Each number is 200 + 40 x the weight over the matrix's rms, rounded and kept within 0 to 999. Layers, rows and columns count from 0.

# down: layer 4 MLP down (transposed), 256x128, rms 0.314, rows 157-183, columns 0-127
# up: layer 4 MLP up, 256x128, rms 0.306, rows 158-184, columns 0-127
down157,229,127,198,113,216,257,182,203,157,209,153,193,223,231,250,196,153,185,198,231,207,152,253,142,175,152,220,188,174,223,249,276,290,265,209,119,171,252,218,138,171,134,167,252,233,189,215,171,148,231,291,136,160,214,193,266,234,143,216,182,232,212,130,207,175,289,235,263,166,125,296,201,266,261,140,150,120,231,289,229,256,132,226,303,165,227,193,252,197,190,198,175,184,159,210,198,271,122,215,262,193,139,174,131,181,201,193,192,149,171,223,170,216,227,182,290,178,227,250,154,158,198,92,203,135,218,211,162
up158,149,168,212,194,253,171,192,213,269,147,164,131,202,152,221,268,145,225,174,112,232,219,224,224,205,241,196,231,143,308,152,180,285,210,213,191,267,196,108,228,207,171,210,151,241,207,232,238,284,105,178,174,148,235,182,209,200,180,164,201,226,163,228,191,173,159,192,132,221,216,183,252,193,247,172,190,243,205,242,233,232,184,229,165,225,179,255,159,306,159,221,218,217,199,267,200,164,216,170,189,215,211,211,184,130,171,237,179,272,214,251,198,188,186,226,230,296,278,207,167,234,205,218,156,199,301,112,217
down158,228,201,192,116,178,188,187,229,210,224,206,256,153,229,188,104,191,252,222,246,155,194,248,234,138,160,232,171,190,181,201,202,234,255,207,293,160,239,209,209,232,151,212,180,225,203,251,212,246,221,230,199,211,162,177,228,235,226,242,211,249,139,210,199,215,240,176,262,118,228,170,222,129,214,190,201,182,185,187,120,180,257,192,214,238,275,195,184,217,276,192,234,251,127,261,221,231,125,177,186,243,223,215,233,244,140,271,263,190,188,180,189,175,205,246,211,140,171,250,246,251,63,222,235,249,212,236,229
up159,197,160,119,232,241,218,243,269,320,191,120,201,226,245,202,198,140,179,239,161,278,194,201,198,148,192,262,210,224,248,185,243,151,222,233,234,172,176,279,197,219,222,237,254,241,163,186,255,223,105,232,224,227,194,149,182,226,178,197,216,187,246,270,223,225,129,199,223,221,222,141,189,187,204,170,130,222,152,255,166,151,139,240,181,163,139,196,252,232,135,201,182,180,195,165,195,129,182,244,254,148,197,258,111,127,253,228,215,226,122,197,181,201,212,211,155,249,212,228,192,166,182,169,210,187,142,212,208
down159,265,182,203,245,205,226,205,155,127,192,225,267,193,232,165,210,189,226,262,240,223,175,183,161,177,238,246,184,191,191,206,209,183,144,257,206,171,234,105,170,159,194,191,193,209,171,202,141,157,221,207,256,189,285,191,244,231,180,233,138,187,175,239,196,94,118,200,212,236,170,160,171,194,266,256,186,125,189,152,152,200,192,141,186,280,274,115,216,172,291,202,183,235,195,248,215,232,228,193,239,193,159,170,208,253,168,116,167,176,196,204,256,210,211,212,197,172,184,274,218,225,144,120,211,253,161,309,169
up160,231,196,200,208,250,215,262,185,190,237,190,167,187,190,198,175,180,103,206,215,90,208,162,174,175,209,187,167,162,194,221,239,250,169,180,160,178,126,196,217,204,222,158,243,242,262,227,243,152,175,209,265,238,162,270,175,232,192,225,188,170,260,214,196,173,169,206,175,190,193,166,235,190,214,211,220,218,163,230,183,196,231,195,158,261,257,179,222,218,220,205,169,253,186,187,129,200,175,211,198,184,213,205,207,219,129,200,214,193,150,244,196,118,223,144,199,212,218,189,236,214,188,186,239,200,224,246,255
down160,169,183,158,240,251,177,173,135,127,167,166,232,222,255,196,194,170,173,159,211,218,229,205,203,217,267,156,218,256,271,148,174,185,188,122,211,265,201,197,239,204,250,207,250,202,236,200,257,115,281,306,117,177,213,211,124,223,159,255,134,196,152,209,172,260,202,189,211,164,246,224,221,193,192,177,145,182,244,201,241,220,151,193,274,209,191,160,204,127,138,172,220,129,234,227,223,243,214,209,203,241,180,89,215,211,209,160,159,197,146,226,260,226,202,203,156,235,233,222,150,220,182,260,97,161,139,234,138
up161,253,184,160,254,253,206,192,225,94,184,230,203,182,251,254,209,185,170,195,202,229,160,165,162,109,182,126,216,86,154,243,171,208,193,234,224,171,232,212,249,207,220,244,177,207,276,177,182,223,210,187,251,148,184,189,217,184,223,184,176,204,240,225,263,208,188,173,196,213,194,198,204,216,244,238,167,313,184,287,187,125,162,226,217,160,197,233,200,188,163,125,205,169,240,237,302,275,188,240,226,166,259,217,215,149,173,245,206,194,110,217,109,175,162,231,191,252,229,250,98,221,223,240,200,200,198,156,207
down161,174,146,185,162,160,214,146,204,196,172,279,174,148,187,269,166,230,249,213,225,171,182,171,142,166,210,147,226,177,168,125,176,165,150,282,189,142,202,254,236,208,251,199,195,201,275,259,260,151,187,228,180,256,175,139,245,202,192,222,71,269,189,211,178,220,172,256,254,173,205,191,229,290,166,193,285,224,188,166,182,116,197,225,225,179,128,151,225,109,213,183,180,249,170,231,175,218,196,169,269,257,220,267,165,188,219,206,218,170,240,164,119,218,224,158,142,198,164,193,151,165,132,185,172,208,218,89,235
up162,200,169,237,213,142,258,198,192,213,205,229,280,160,172,142,219,172,236,250,218,218,130,230,187,192,153,257,185,172,222,207,193,223,214,268,120,224,173,213,224,174,185,169,229,236,129,244,267,226,193,212,213,228,147,168,139,204,210,187,147,158,185,149,226,225,199,294,233,188,191,192,193,157,155,156,218,226,228,152,187,113,236,224,218,167,271,158,169,219,190,205,271,233,183,201,226,209,197,218,226,160,227,213,135,220,216,245,244,225,159,185,258,272,156,245,223,192,131,170,221,208,167,159,247,196,178,217,129
down162,206,174,191,176,228,149,244,140,221,168,219,232,197,199,155,165,219,179,210,215,146,173,278,210,107,162,254,142,162,206,206,231,234,244,251,251,237,238,145,161,241,151,93,249,157,175,171,212,211,243,223,239,179,178,230,185,258,217,252,224,227,182,174,196,201,157,225,201,229,213,121,155,181,187,231,217,225,184,263,142,217,169,166,193,231,253,141,217,340,174,151,262,223,195,146,130,212,200,285,265,214,177,164,170,233,159,195,204,159,164,188,212,254,212,177,142,151,189,191,195,262,206,203,174,197,130,196,199
up163,185,197,261,145,222,222,234,245,241,193,153,232,222,212,163,205,168,196,164,283,168,300,206,242,299,206,253,214,214,203,266,293,194,214,182,205,274,240,209,238,225,232,262,221,229,219,193,152,202,195,174,184,209,148,224,134,190,153,162,180,196,155,234,213,192,234,205,227,235,212,250,205,217,216,189,226,290,210,250,214,198,204,207,201,224,173,220,177,128,223,137,179,195,200,266,250,234,246,229,256,231,208,238,175,174,177,185,201,210,263,190,133,216,153,157,145,208,200,287,229,207,228,205,172,235,185,138,224
down163,167,99,115,235,230,173,249,158,183,125,272,138,185,172,180,150,201,181,189,181,184,168,148,205,298,174,229,263,125,157,189,131,138,199,198,176,195,142,245,221,191,219,148,203,172,188,177,231,145,194,189,221,204,248,173,213,181,148,254,125,222,236,128,200,275,215,227,204,179,171,223,141,110,157,220,232,195,248,242,256,261,138,158,156,178,215,177,189,187,180,223,188,184,206,79,169,250,170,186,233,231,130,256,201,256,155,188,224,227,174,126,190,234,209,185,186,194,155,192,269,204,210,232,224,158,238,236,245
up164,193,195,195,233,137,175,190,168,184,187,255,229,154,216,167,230,150,224,207,123,202,192,246,247,231,187,214,192,181,208,196,149,216,174,283,209,193,196,148,265,120,185,217,186,212,188,230,221,256,175,138,263,146,194,165,163,142,210,195,225,221,199,247,186,181,281,196,239,173,124,180,214,201,253,249,223,194,176,227,120,206,241,216,178,145,197,185,164,217,232,183,210,219,103,128,154,207,201,200,202,212,223,259,179,184,157,194,246,270,153,203,267,240,224,176,252,211,213,125,178,163,234,237,163,197,254,144,73
down164,185,172,207,122,149,200,228,150,178,181,196,148,186,237,184,171,169,242,207,168,190,158,181,76,200,272,188,247,206,195,271,208,175,219,223,220,208,189,166,223,236,158,90,231,161,179,175,176,225,160,149,217,248,167,215,244,200,211,204,203,234,201,160,146,286,229,235,202,255,211,205,167,230,287,222,241,205,126,223,163,179,172,246,177,149,161,142,181,201,195,208,151,243,208,136,187,177,215,237,195,202,239,124,198,212,215,220,181,193,151,180,211,213,226,201,174,132,172,219,202,168,216,160,244,180,186,204,149
up165,294,221,100,237,239,217,177,163,145,222,272,216,116,229,157,223,218,179,186,223,231,119,292,198,232,236,216,174,128,145,124,119,174,236,165,249,262,125,175,159,198,191,169,228,278,194,221,194,131,245,233,217,227,204,210,204,188,216,163,181,236,174,259,159,174,223,206,240,205,186,173,152,212,249,272,157,192,193,177,241,229,185,241,238,196,194,171,176,193,151,108,209,286,199,213,207,194,228,177,195,197,226,200,227,198,167,215,305,235,223,163,179,188,217,166,226,247,202,152,215,173,219,223,275,226,158,158,232
down165,234,149,287,147,204,219,164,173,222,186,151,201,187,243,240,210,161,191,217,206,178,170,189,212,188,199,229,187,211,206,174,278,213,265,256,198,262,192,190,166,179,211,175,256,212,178,267,171,160,159,192,184,167,250,213,183,92,292,197,220,192,223,213,212,159,250,100,242,205,244,192,197,204,232,239,142,182,245,189,160,260,99,213,271,228,206,173,213,233,249,241,172,265,184,168,283,179,173,136,101,242,203,178,197,259,156,263,255,173,170,194,185,215,197,177,143,190,169,160,173,168,154,176,208,148,175,246,191
up166,179,174,206,260,192,217,219,207,223,252,204,188,161,242,272,241,140,248,133,181,221,185,221,281,166,207,245,187,199,214,268,197,185,216,244,141,261,180,199,166,213,231,150,232,241,255,222,248,208,223,140,166,192,138,229,181,271,274,215,169,101,213,203,219,252,160,152,151,212,187,201,209,202,210,244,153,156,241,194,210,179,169,238,147,184,257,188,154,213,184,124,205,215,250,218,211,233,205,149,161,218,255,181,197,150,195,204,252,243,231,200,221,184,212,204,230,238,318,173,212,167,264,249,207,164,194,223,234
down166,208,231,197,160,232,228,135,124,231,179,189,177,213,112,252,242,189,201,132,214,169,213,144,168,265,233,182,143,216,329,200,213,234,196,152,168,217,115,243,167,190,222,248,187,170,226,214,231,223,184,201,162,191,206,148,197,242,149,187,149,194,219,156,193,269,248,211,230,151,202,211,109,230,190,171,242,262,209,192,233,186,297,188,221,178,179,207,196,188,149,218,203,218,268,199,207,172,184,127,309,196,168,265,170,231,214,262,223,125,246,133,178,134,141,207,208,230,220,242,139,164,265,189,223,178,235,204,156
up167,144,211,190,225,148,221,145,231,202,227,146,206,242,197,181,217,206,229,177,203,126,252,175,254,160,163,223,234,237,159,204,217,207,285,235,203,150,175,184,123,208,187,272,232,205,209,129,304,201,201,134,207,210,200,217,138,164,180,229,180,216,126,225,149,165,167,210,189,265,208,229,147,206,166,168,264,185,211,223,199,202,271,116,209,148,137,114,210,148,214,190,110,141,220,213,225,247,166,278,220,169,164,150,167,227,150,198,212,243,222,219,202,195,222,142,188,207,186,182,211,177,170,207,263,193,180,203,190
down167,214,227,239,180,243,168,231,224,156,257,239,233,219,147,173,227,218,200,158,171,203,250,141,158,178,199,284,177,260,166,222,161,268,208,262,167,239,172,205,224,220,181,249,153,168,212,214,120,171,133,214,214,273,184,257,213,168,159,185,269,200,217,244,129,238,211,237,216,175,216,197,225,185,170,207,264,185,230,151,159,251,217,236,198,202,236,223,183,159,204,165,221,233,215,188,244,123,208,208,198,163,155,185,207,161,197,163,175,148,226,192,242,253,217,262,198,166,193,169,163,166,147,273,212,269,263,184,169
up168,212,221,227,163,156,166,181,230,224,154,189,214,278,190,148,156,217,188,218,234,219,160,176,164,170,168,192,196,217,227,179,239,200,218,231,184,238,121,158,185,248,196,183,132,231,139,197,207,229,243,221,242,193,166,189,156,190,279,180,129,119,191,282,151,188,203,179,209,148,213,150,168,213,191,164,266,150,302,201,220,163,204,201,247,189,210,113,196,164,270,206,256,231,184,172,154,208,189,180,168,245,285,165,195,225,258,177,174,159,179,264,223,137,186,154,235,147,245,246,203,204,173,227,228,169,189,160,171
down168,210,167,262,210,184,184,189,225,248,202,222,224,165,297,196,259,182,189,165,154,246,251,290,147,177,161,227,194,187,267,163,184,106,234,231,200,190,226,186,212,211,158,216,143,191,235,231,162,198,164,227,242,230,256,204,276,218,235,157,186,176,196,229,215,247,151,220,220,140,182,228,179,171,142,245,209,141,188,169,170,219,206,191,260,219,187,322,153,269,192,218,150,141,97,237,192,161,195,202,174,178,208,217,262,165,206,192,167,190,279,208,213,169,211,185,199,242,253,302,211,262,229,99,202,184,240,240,207
up169,177,160,200,244,189,273,225,242,192,218,210,146,177,208,288,93,160,207,218,142,203,167,148,249,179,218,181,208,183,203,218,199,205,180,170,142,264,205,178,269,245,151,182,194,186,224,182,168,182,259,151,239,252,169,271,186,181,162,167,132,234,198,137,219,171,208,197,204,193,141,273,196,223,185,200,176,202,228,146,200,207,193,234,167,172,171,233,198,230,241,248,212,124,206,257,227,183,187,180,242,259,155,228,243,229,268,224,164,169,152,254,227,236,270,161,132,192,225,237,246,247,215,234,198,226,281,113,186
down169,204,219,181,237,250,204,203,93,214,161,303,229,195,171,241,250,244,186,283,181,145,183,191,193,233,201,149,224,159,240,170,183,159,167,130,199,211,172,202,172,165,131,166,288,201,222,209,184,203,223,193,171,198,242,103,267,217,241,196,194,230,211,171,166,247,150,223,169,205,209,255,173,201,109,197,182,201,223,190,276,163,134,125,190,245,246,245,149,215,202,220,163,185,115,253,189,227,218,127,179,180,224,166,157,200,216,189,150,217,181,115,156,162,171,130,160,248,172,194,189,147,176,147,166,207,229,210,262
up170,198,194,218,158,180,214,231,283,212,166,217,207,156,218,159,202,170,218,206,207,217,249,179,222,246,258,93,133,206,176,214,227,198,170,272,199,239,278,219,160,224,166,254,253,249,139,198,211,218,202,263,149,249,166,205,188,144,226,185,245,244,216,154,209,188,245,220,167,156,225,221,91,209,211,250,179,165,171,222,243,167,233,210,223,188,160,215,180,194,167,128,219,152,172,190,236,198,175,287,217,128,179,169,247,228,192,185,225,237,212,85,170,192,175,184,223,205,246,156,231,265,320,183,208,255,245,204,131
down170,217,126,130,211,202,148,150,205,195,178,192,211,200,222,148,262,142,220,251,207,185,279,161,214,240,288,211,231,182,210,234,238,241,155,198,152,169,236,188,264,190,157,241,230,253,167,129,194,224,190,208,278,171,266,149,125,230,178,191,226,267,240,166,191,226,209,128,220,139,249,198,108,176,187,193,184,178,215,249,194,199,231,178,264,182,243,213,215,192,214,278,161,210,236,194,192,231,124,101,167,171,201,214,214,205,163,206,229,206,201,208,174,217,238,164,248,131,239,287,216,168,186,140,188,205,196,242,221
up171,159,165,204,135,174,226,147,196,228,217,149,190,161,165,199,151,141,204,222,118,221,226,247,213,156,167,141,256,176,183,144,251,200,232,195,142,156,168,175,195,238,231,151,137,216,123,217,165,192,176,234,243,215,208,186,143,207,141,229,122,234,183,289,181,120,187,148,214,209,214,193,221,263,142,146,154,254,154,235,216,148,225,246,196,171,212,203,145,204,249,183,163,232,187,166,226,232,195,228,220,253,193,228,216,156,231,138,231,201,161,154,258,229,129,123,234,196,231,221,215,159,328,166,248,218,198,199,198
down171,151,186,142,134,221,182,228,221,215,257,239,195,155,174,228,190,239,163,194,147,169,219,168,229,265,268,218,159,118,199,257,162,108,220,216,175,192,251,279,226,160,175,76,221,206,208,170,127,235,197,241,155,239,252,270,232,225,205,166,235,214,220,123,173,186,197,217,251,205,233,166,191,167,204,215,162,144,137,194,174,175,228,213,222,195,180,243,175,184,222,202,240,173,198,193,212,208,148,228,238,232,159,230,195,176,140,194,246,183,145,168,200,181,215,231,236,122,240,238,189,195,209,236,217,135,238,194,177
up172,252,217,211,214,214,250,258,224,237,213,324,176,240,255,236,139,257,177,226,208,190,192,210,287,212,213,182,108,189,208,207,191,240,188,142,196,187,143,190,183,192,153,239,271,257,246,241,206,145,164,221,209,201,197,158,210,105,185,171,203,269,251,274,237,188,255,231,220,214,248,167,138,212,234,108,218,190,202,235,206,188,181,242,230,183,218,169,222,192,208,217,226,152,204,142,153,224,181,216,129,231,273,201,227,205,184,237,169,211,202,167,191,147,244,170,243,191,166,232,186,135,230,217,204,140,244,218,223
down172,223,197,183,175,199,153,190,184,215,197,178,233,174,194,192,179,219,209,201,199,189,232,200,226,199,202,185,131,249,193,282,163,173,155,206,196,205,136,199,149,259,231,228,144,183,224,184,177,310,245,211,189,166,280,263,202,211,191,155,182,237,152,248,199,192,265,253,216,228,139,214,269,227,263,189,121,200,250,208,146,193,227,155,164,213,154,159,258,167,228,162,255,149,224,232,202,176,225,203,228,275,179,193,209,156,229,233,231,185,184,175,114,193,190,266,239,246,195,219,156,234,138,174,116,221,266,209,179
up173,183,190,213,178,216,178,191,218,176,197,136,96,206,168,188,159,192,222,177,208,238,204,191,235,235,227,189,257,185,152,240,182,168,204,176,315,150,288,166,252,220,172,169,220,177,180,140,226,172,292,267,254,151,195,153,194,215,245,137,196,268,191,255,186,93,215,210,207,135,185,220,140,184,203,183,218,242,241,190,238,175,183,301,216,185,248,177,259,210,185,212,247,196,243,173,210,184,174,147,152,179,196,233,188,175,204,267,268,170,183,301,240,213,238,123,234,179,209,287,206,256,208,238,131,245,211,201,227
down173,164,159,229,152,259,197,192,164,199,155,102,276,137,165,269,233,262,212,182,267,163,163,262,187,187,212,266,173,198,212,225,231,208,210,180,279,195,280,237,193,174,300,193,249,181,206,243,171,209,252,262,161,222,215,145,236,248,247,121,221,227,197,115,182,199,136,148,134,175,231,228,127,149,174,174,278,241,252,194,252,92,197,133,181,164,186,147,176,247,221,183,182,226,172,215,253,219,193,182,186,209,152,187,304,139,194,180,198,260,234,193,220,206,265,183,207,153,167,211,236,195,272,188,204,201,248,313,205
up174,196,242,258,206,216,227,231,148,158,203,223,194,161,227,250,182,256,145,192,191,208,207,132,166,211,248,204,208,258,216,233,120,180,231,178,226,177,181,129,189,276,233,171,215,226,275,174,238,157,234,234,223,217,158,287,144,157,241,190,212,223,197,236,80,207,183,196,221,152,186,264,248,159,209,166,126,296,217,238,172,208,169,166,157,188,156,197,223,198,172,209,256,125,213,179,134,190,188,246,193,254,167,188,138,203,230,212,212,130,168,221,262,170,219,93,229,171,251,176,160,171,174,223,243,204,205,154,211
down174,197,226,190,226,216,172,164,155,209,164,167,171,226,157,172,244,263,236,296,224,163,187,227,214,244,207,190,204,218,203,191,167,156,181,201,196,193,174,206,247,219,204,155,192,195,168,217,227,203,220,150,170,205,235,238,187,231,241,154,251,201,172,159,218,201,188,250,210,230,197,202,141,226,197,210,281,189,251,210,202,200,194,189,156,136,211,218,189,177,214,241,156,214,147,177,246,219,183,114,205,235,228,246,188,186,236,242,175,245,130,188,190,181,210,198,205,222,191,193,193,165,211,177,222,119,213,162,173
up175,255,174,202,199,222,163,201,198,197,208,197,147,204,211,238,158,208,262,105,218,228,180,250,193,146,195,152,321,219,166,140,210,240,178,268,195,249,210,177,227,207,121,215,212,195,210,184,127,153,201,229,166,236,237,123,210,207,156,136,277,264,251,192,207,177,182,154,226,132,221,209,171,155,228,259,141,265,235,236,203,177,193,277,198,213,275,159,232,177,229,143,227,224,215,189,186,191,197,199,177,145,221,205,230,164,196,160,211,207,129,245,171,142,210,188,213,169,193,223,185,155,215,231,250,174,205,138,198
down175,228,162,187,164,194,164,130,185,209,194,265,204,177,200,143,211,133,281,232,181,197,223,230,195,196,237,146,270,167,175,218,212,224,212,182,148,233,223,173,186,191,193,148,227,181,194,200,213,194,159,181,126,187,138,219,168,224,225,160,217,222,277,202,233,262,200,168,207,218,189,172,228,210,155,193,254,245,188,138,255,206,243,194,204,180,249,199,204,188,241,216,213,270,249,222,190,159,181,128,204,239,226,239,204,292,258,276,226,263,323,181,243,293,190,154,169,161,222,182,166,190,235,258,192,188,73,234,181
up176,194,140,156,206,258,148,171,174,235,203,230,249,133,192,211,217,229,181,296,204,256,208,215,185,218,229,249,179,222,235,177,158,170,166,195,175,136,216,180,168,317,186,225,215,141,219,126,186,159,172,238,210,316,142,121,171,181,188,244,125,174,192,207,127,194,239,217,187,229,146,262,204,201,181,182,240,210,183,129,152,235,216,188,234,260,181,204,187,207,157,128,204,207,175,194,121,238,159,214,180,166,228,167,147,143,163,241,145,192,237,133,239,194,257,225,276,174,232,204,165,173,197,194,205,166,209,269,154
down176,218,212,170,188,224,195,240,207,147,178,133,157,131,262,186,230,221,232,286,257,259,103,206,181,226,179,121,237,144,198,149,251,171,144,230,221,185,228,199,208,212,173,196,157,200,229,214,188,232,187,172,225,139,200,138,194,164,204,235,216,167,168,184,232,177,278,151,204,236,198,201,147,200,257,177,221,205,182,184,176,233,195,179,157,222,204,170,264,204,226,204,151,165,167,175,166,219,210,165,167,204,242,220,201,211,226,192,151,217,198,158,154,165,237,245,204,195,198,217,210,208,199,190,267,101,184,148,185
up177,209,225,226,197,225,217,83,199,255,214,159,191,138,252,142,205,200,188,149,231,208,198,233,194,280,232,191,187,223,253,172,190,277,174,286,209,136,179,191,194,191,142,218,277,216,153,183,240,180,230,230,210,213,167,151,183,172,163,83,217,163,231,225,134,208,157,254,200,206,235,166,212,207,174,200,240,251,192,262,214,172,160,171,222,177,172,141,226,162,236,254,210,154,207,241,240,149,193,175,137,256,170,165,210,235,198,169,170,253,227,240,79,188,122,221,241,240,150,207,280,248,203,202,243,216,116,210,280
down177,259,219,176,223,260,203,240,242,190,185,202,216,213,230,223,240,184,203,233,222,173,191,259,142,212,245,271,197,208,191,238,248,180,141,204,222,266,201,113,149,157,138,127,159,228,281,270,228,180,145,220,126,188,295,140,250,160,269,163,158,196,203,246,253,214,184,175,119,196,214,193,186,181,195,202,167,183,198,187,227,297,167,204,166,139,231,171,192,257,169,126,240,217,198,197,203,173,168,130,133,195,202,165,254,247,157,175,187,190,208,237,171,239,201,195,213,189,176,225,221,191,221,193,247,204,211,150,170
up178,214,221,180,247,183,204,197,187,256,188,219,210,211,212,161,239,181,126,156,224,189,149,177,195,222,244,251,205,198,164,161,220,246,147,203,230,243,114,165,167,158,218,198,186,264,241,201,270,230,224,153,201,263,214,117,148,252,152,246,206,209,234,205,198,151,210,222,177,170,164,190,155,205,165,197,229,166,204,167,210,171,128,282,204,217,288,153,189,139,205,208,314,190,197,167,213,255,83,227,150,147,275,223,253,221,222,219,205,245,199,235,203,214,225,209,233,210,176,224,200,179,239,234,253,152,218,205,226
down178,276,293,196,195,242,166,141,227,264,199,143,209,161,198,180,257,252,212,263,143,182,204,205,231,178,139,147,238,232,233,152,195,208,198,240,174,165,228,135,235,131,175,167,160,250,258,197,241,178,252,135,148,225,285,197,224,206,217,185,235,156,204,145,254,237,209,227,257,208,175,211,186,230,195,135,275,220,196,153,247,206,189,184,204,200,204,273,264,119,204,156,284,183,156,207,174,239,196,250,203,133,149,190,297,250,200,252,194,227,266,273,301,137,264,228,205,156,245,120,181,186,254,216,216,218,195,167,155
up179,165,136,127,192,190,257,157,180,192,170,179,194,228,163,235,220,227,185,195,118,140,242,176,201,218,239,174,154,242,235,206,178,180,203,208,251,211,260,200,204,219,196,157,217,175,172,201,222,189,205,164,223,186,183,219,234,199,251,260,226,184,217,259,202,149,205,237,210,140,206,194,197,186,158,173,203,219,158,251,218,225,165,233,265,178,167,141,210,242,207,198,175,176,144,212,167,205,212,188,163,200,164,212,188,175,181,185,222,198,162,253,204,212,227,258,249,167,229,217,228,219,245,171,225,192,222,204,257
down179,223,218,219,237,222,178,191,232,140,225,202,196,233,221,224,204,150,214,176,188,194,185,191,226,184,155,224,210,210,216,234,152,202,246,161,232,233,200,206,149,242,238,185,109,190,215,215,159,274,186,212,180,181,207,154,176,205,225,144,187,188,190,234,153,211,181,191,176,188,245,166,222,147,203,192,204,163,191,206,212,239,226,182,151,166,221,203,170,233,171,219,223,166,222,225,225,208,256,173,220,192,168,188,225,210,137,196,186,191,212,59,223,107,133,208,108,169,211,217,157,186,258,175,171,242,221,258,185
up180,240,172,170,182,148,232,171,162,165,171,155,204,207,228,233,218,216,132,213,181,228,229,297,207,230,196,176,164,202,258,241,224,180,191,237,136,239,286,245,145,228,244,237,170,191,191,227,177,199,200,199,189,167,154,185,222,173,182,182,211,207,218,198,250,168,222,164,191,203,260,236,189,191,202,230,152,192,232,125,192,242,158,188,257,239,262,216,122,232,224,164,186,213,188,246,256,171,224,122,268,138,214,170,208,239,202,267,224,89,225,215,164,204,198,245,290,170,211,157,92,204,311,169,174,244,240,237,204
down180,213,172,216,201,270,178,222,222,216,201,253,191,178,159,208,228,221,297,259,124,191,224,214,202,182,246,177,229,164,149,227,219,137,202,216,246,219,230,165,201,187,157,126,149,265,231,226,173,184,195,200,202,156,228,248,218,217,190,174,204,167,242,200,132,187,169,208,205,187,235,156,195,194,168,213,190,151,198,149,128,220,210,168,141,196,247,178,237,164,147,227,131,148,195,213,258,222,210,246,198,216,126,234,280,148,189,219,118,237,179,182,238,170,228,243,205,237,206,233,204,154,97,220,218,128,176,175,161
up181,253,270,232,237,203,186,265,164,249,187,216,218,192,241,204,172,274,194,171,161,224,197,156,215,161,209,180,227,219,125,179,213,131,187,227,210,199,198,212,236,193,217,202,226,238,216,257,247,162,170,256,206,237,198,213,143,192,215,184,174,154,205,203,146,200,137,267,207,196,230,247,199,153,261,141,210,202,209,206,300,233,186,297,227,218,214,178,147,245,176,143,210,137,161,199,186,233,227,165,211,177,214,127,209,248,184,259,124,231,169,190,261,237,172,138,212,209,153,280,210,239,221,190,161,209,160,209,201
down181,239,186,234,186,173,215,229,247,233,252,265,191,180,251,185,150,263,222,195,172,197,229,208,184,186,245,189,177,212,191,202,195,173,220,200,219,155,123,268,217,251,124,125,180,118,132,221,183,149,222,224,165,233,224,231,108,247,188,241,188,169,248,104,142,230,145,202,232,297,155,222,179,224,198,247,256,161,216,200,198,155,212,182,153,156,242,200,164,191,132,234,155,229,208,187,151,192,173,156,183,207,127,142,212,206,155,239,112,227,130,225,220,260,239,178,191,166,183,291,167,141,153,248,190,170,179,229,198
up182,241,162,216,167,189,190,167,137,189,252,204,271,152,146,278,227,278,164,222,150,198,231,244,197,210,304,153,207,260,117,223,213,225,192,233,187,181,207,299,232,216,200,220,225,248,235,245,164,173,209,224,185,173,215,181,220,196,193,195,221,183,225,196,114,213,205,172,303,168,203,273,163,180,219,250,168,227,224,237,214,213,194,238,239,184,158,168,155,237,246,189,262,150,158,231,238,182,191,158,212,170,225,160,189,181,162,195,217,188,217,185,106,218,206,150,233,241,270,219,150,179,176,201,237,204,236,169,184
down182,226,189,228,240,184,161,195,170,188,253,226,125,219,166,126,240,232,213,200,182,186,211,208,127,279,302,258,177,167,197,239,213,183,126,260,177,168,170,181,248,265,276,138,271,243,165,248,198,197,228,164,229,178,233,223,198,149,145,189,282,203,211,191,204,230,194,171,196,191,184,174,177,151,229,229,191,209,171,189,156,176,194,201,159,144,203,207,177,196,203,205,252,222,219,225,143,194,146,216,200,260,191,168,258,222,200,267,227,155,180,156,191,183,125,230,164,217,218,237,223,91,253,230,172,192,192,209,158
up183,181,252,236,210,181,248,169,182,248,111,144,151,203,230,242,132,216,191,196,231,135,203,205,150,148,177,182,241,243,154,266,243,162,221,207,177,189,138,241,158,237,164,241,220,161,130,222,142,190,213,168,221,164,212,214,192,221,189,195,192,190,169,246,189,196,200,155,186,284,335,223,244,225,228,182,97,196,193,283,187,233,277,193,186,256,87,162,189,214,181,170,259,199,161,190,207,267,139,207,224,205,160,253,150,195,219,183,172,216,210,223,136,232,247,228,163,180,246,234,269,177,153,158,163,237,163,181,210
down183,220,217,206,182,141,156,210,257,257,240,233,106,177,157,175,241,212,189,233,253,178,282,157,249,214,209,130,128,255,198,156,288,184,221,217,111,179,205,205,211,160,160,179,159,141,205,173,171,213,182,193,193,171,199,183,150,197,196,255,212,217,231,180,143,118,158,236,210,235,140,257,179,153,167,292,251,204,199,176,227,216,229,206,145,184,234,178,126,150,147,205,230,140,198,218,126,200,202,233,236,149,223,221,221,182,238,198,204,200,213,306,241,208,118,250,178,241,210,227,199,211,182,228,255,142,185,207,141
up184,232,178,199,208,209,269,194,225,164,161,234,217,166,238,118,175,115,180,240,114,204,151,197,183,228,169,271,214,260,212,184,159,181,178,166,169,190,121,236,212,206,212,219,258,178,211,122,249,170,181,226,134,205,183,194,178,146,216,261,251,130,130,194,213,165,254,219,223,196,214,237,127,231,294,272,219,181,239,139,188,164,178,261,228,234,188,245,182,213,223,185,236,184,194,153,164,195,199,272,165,133,218,101,146,171,149,196,199,185,211,221,196,242,173,237,164,176,79,145,260,228,223,184,166,234,174,187,155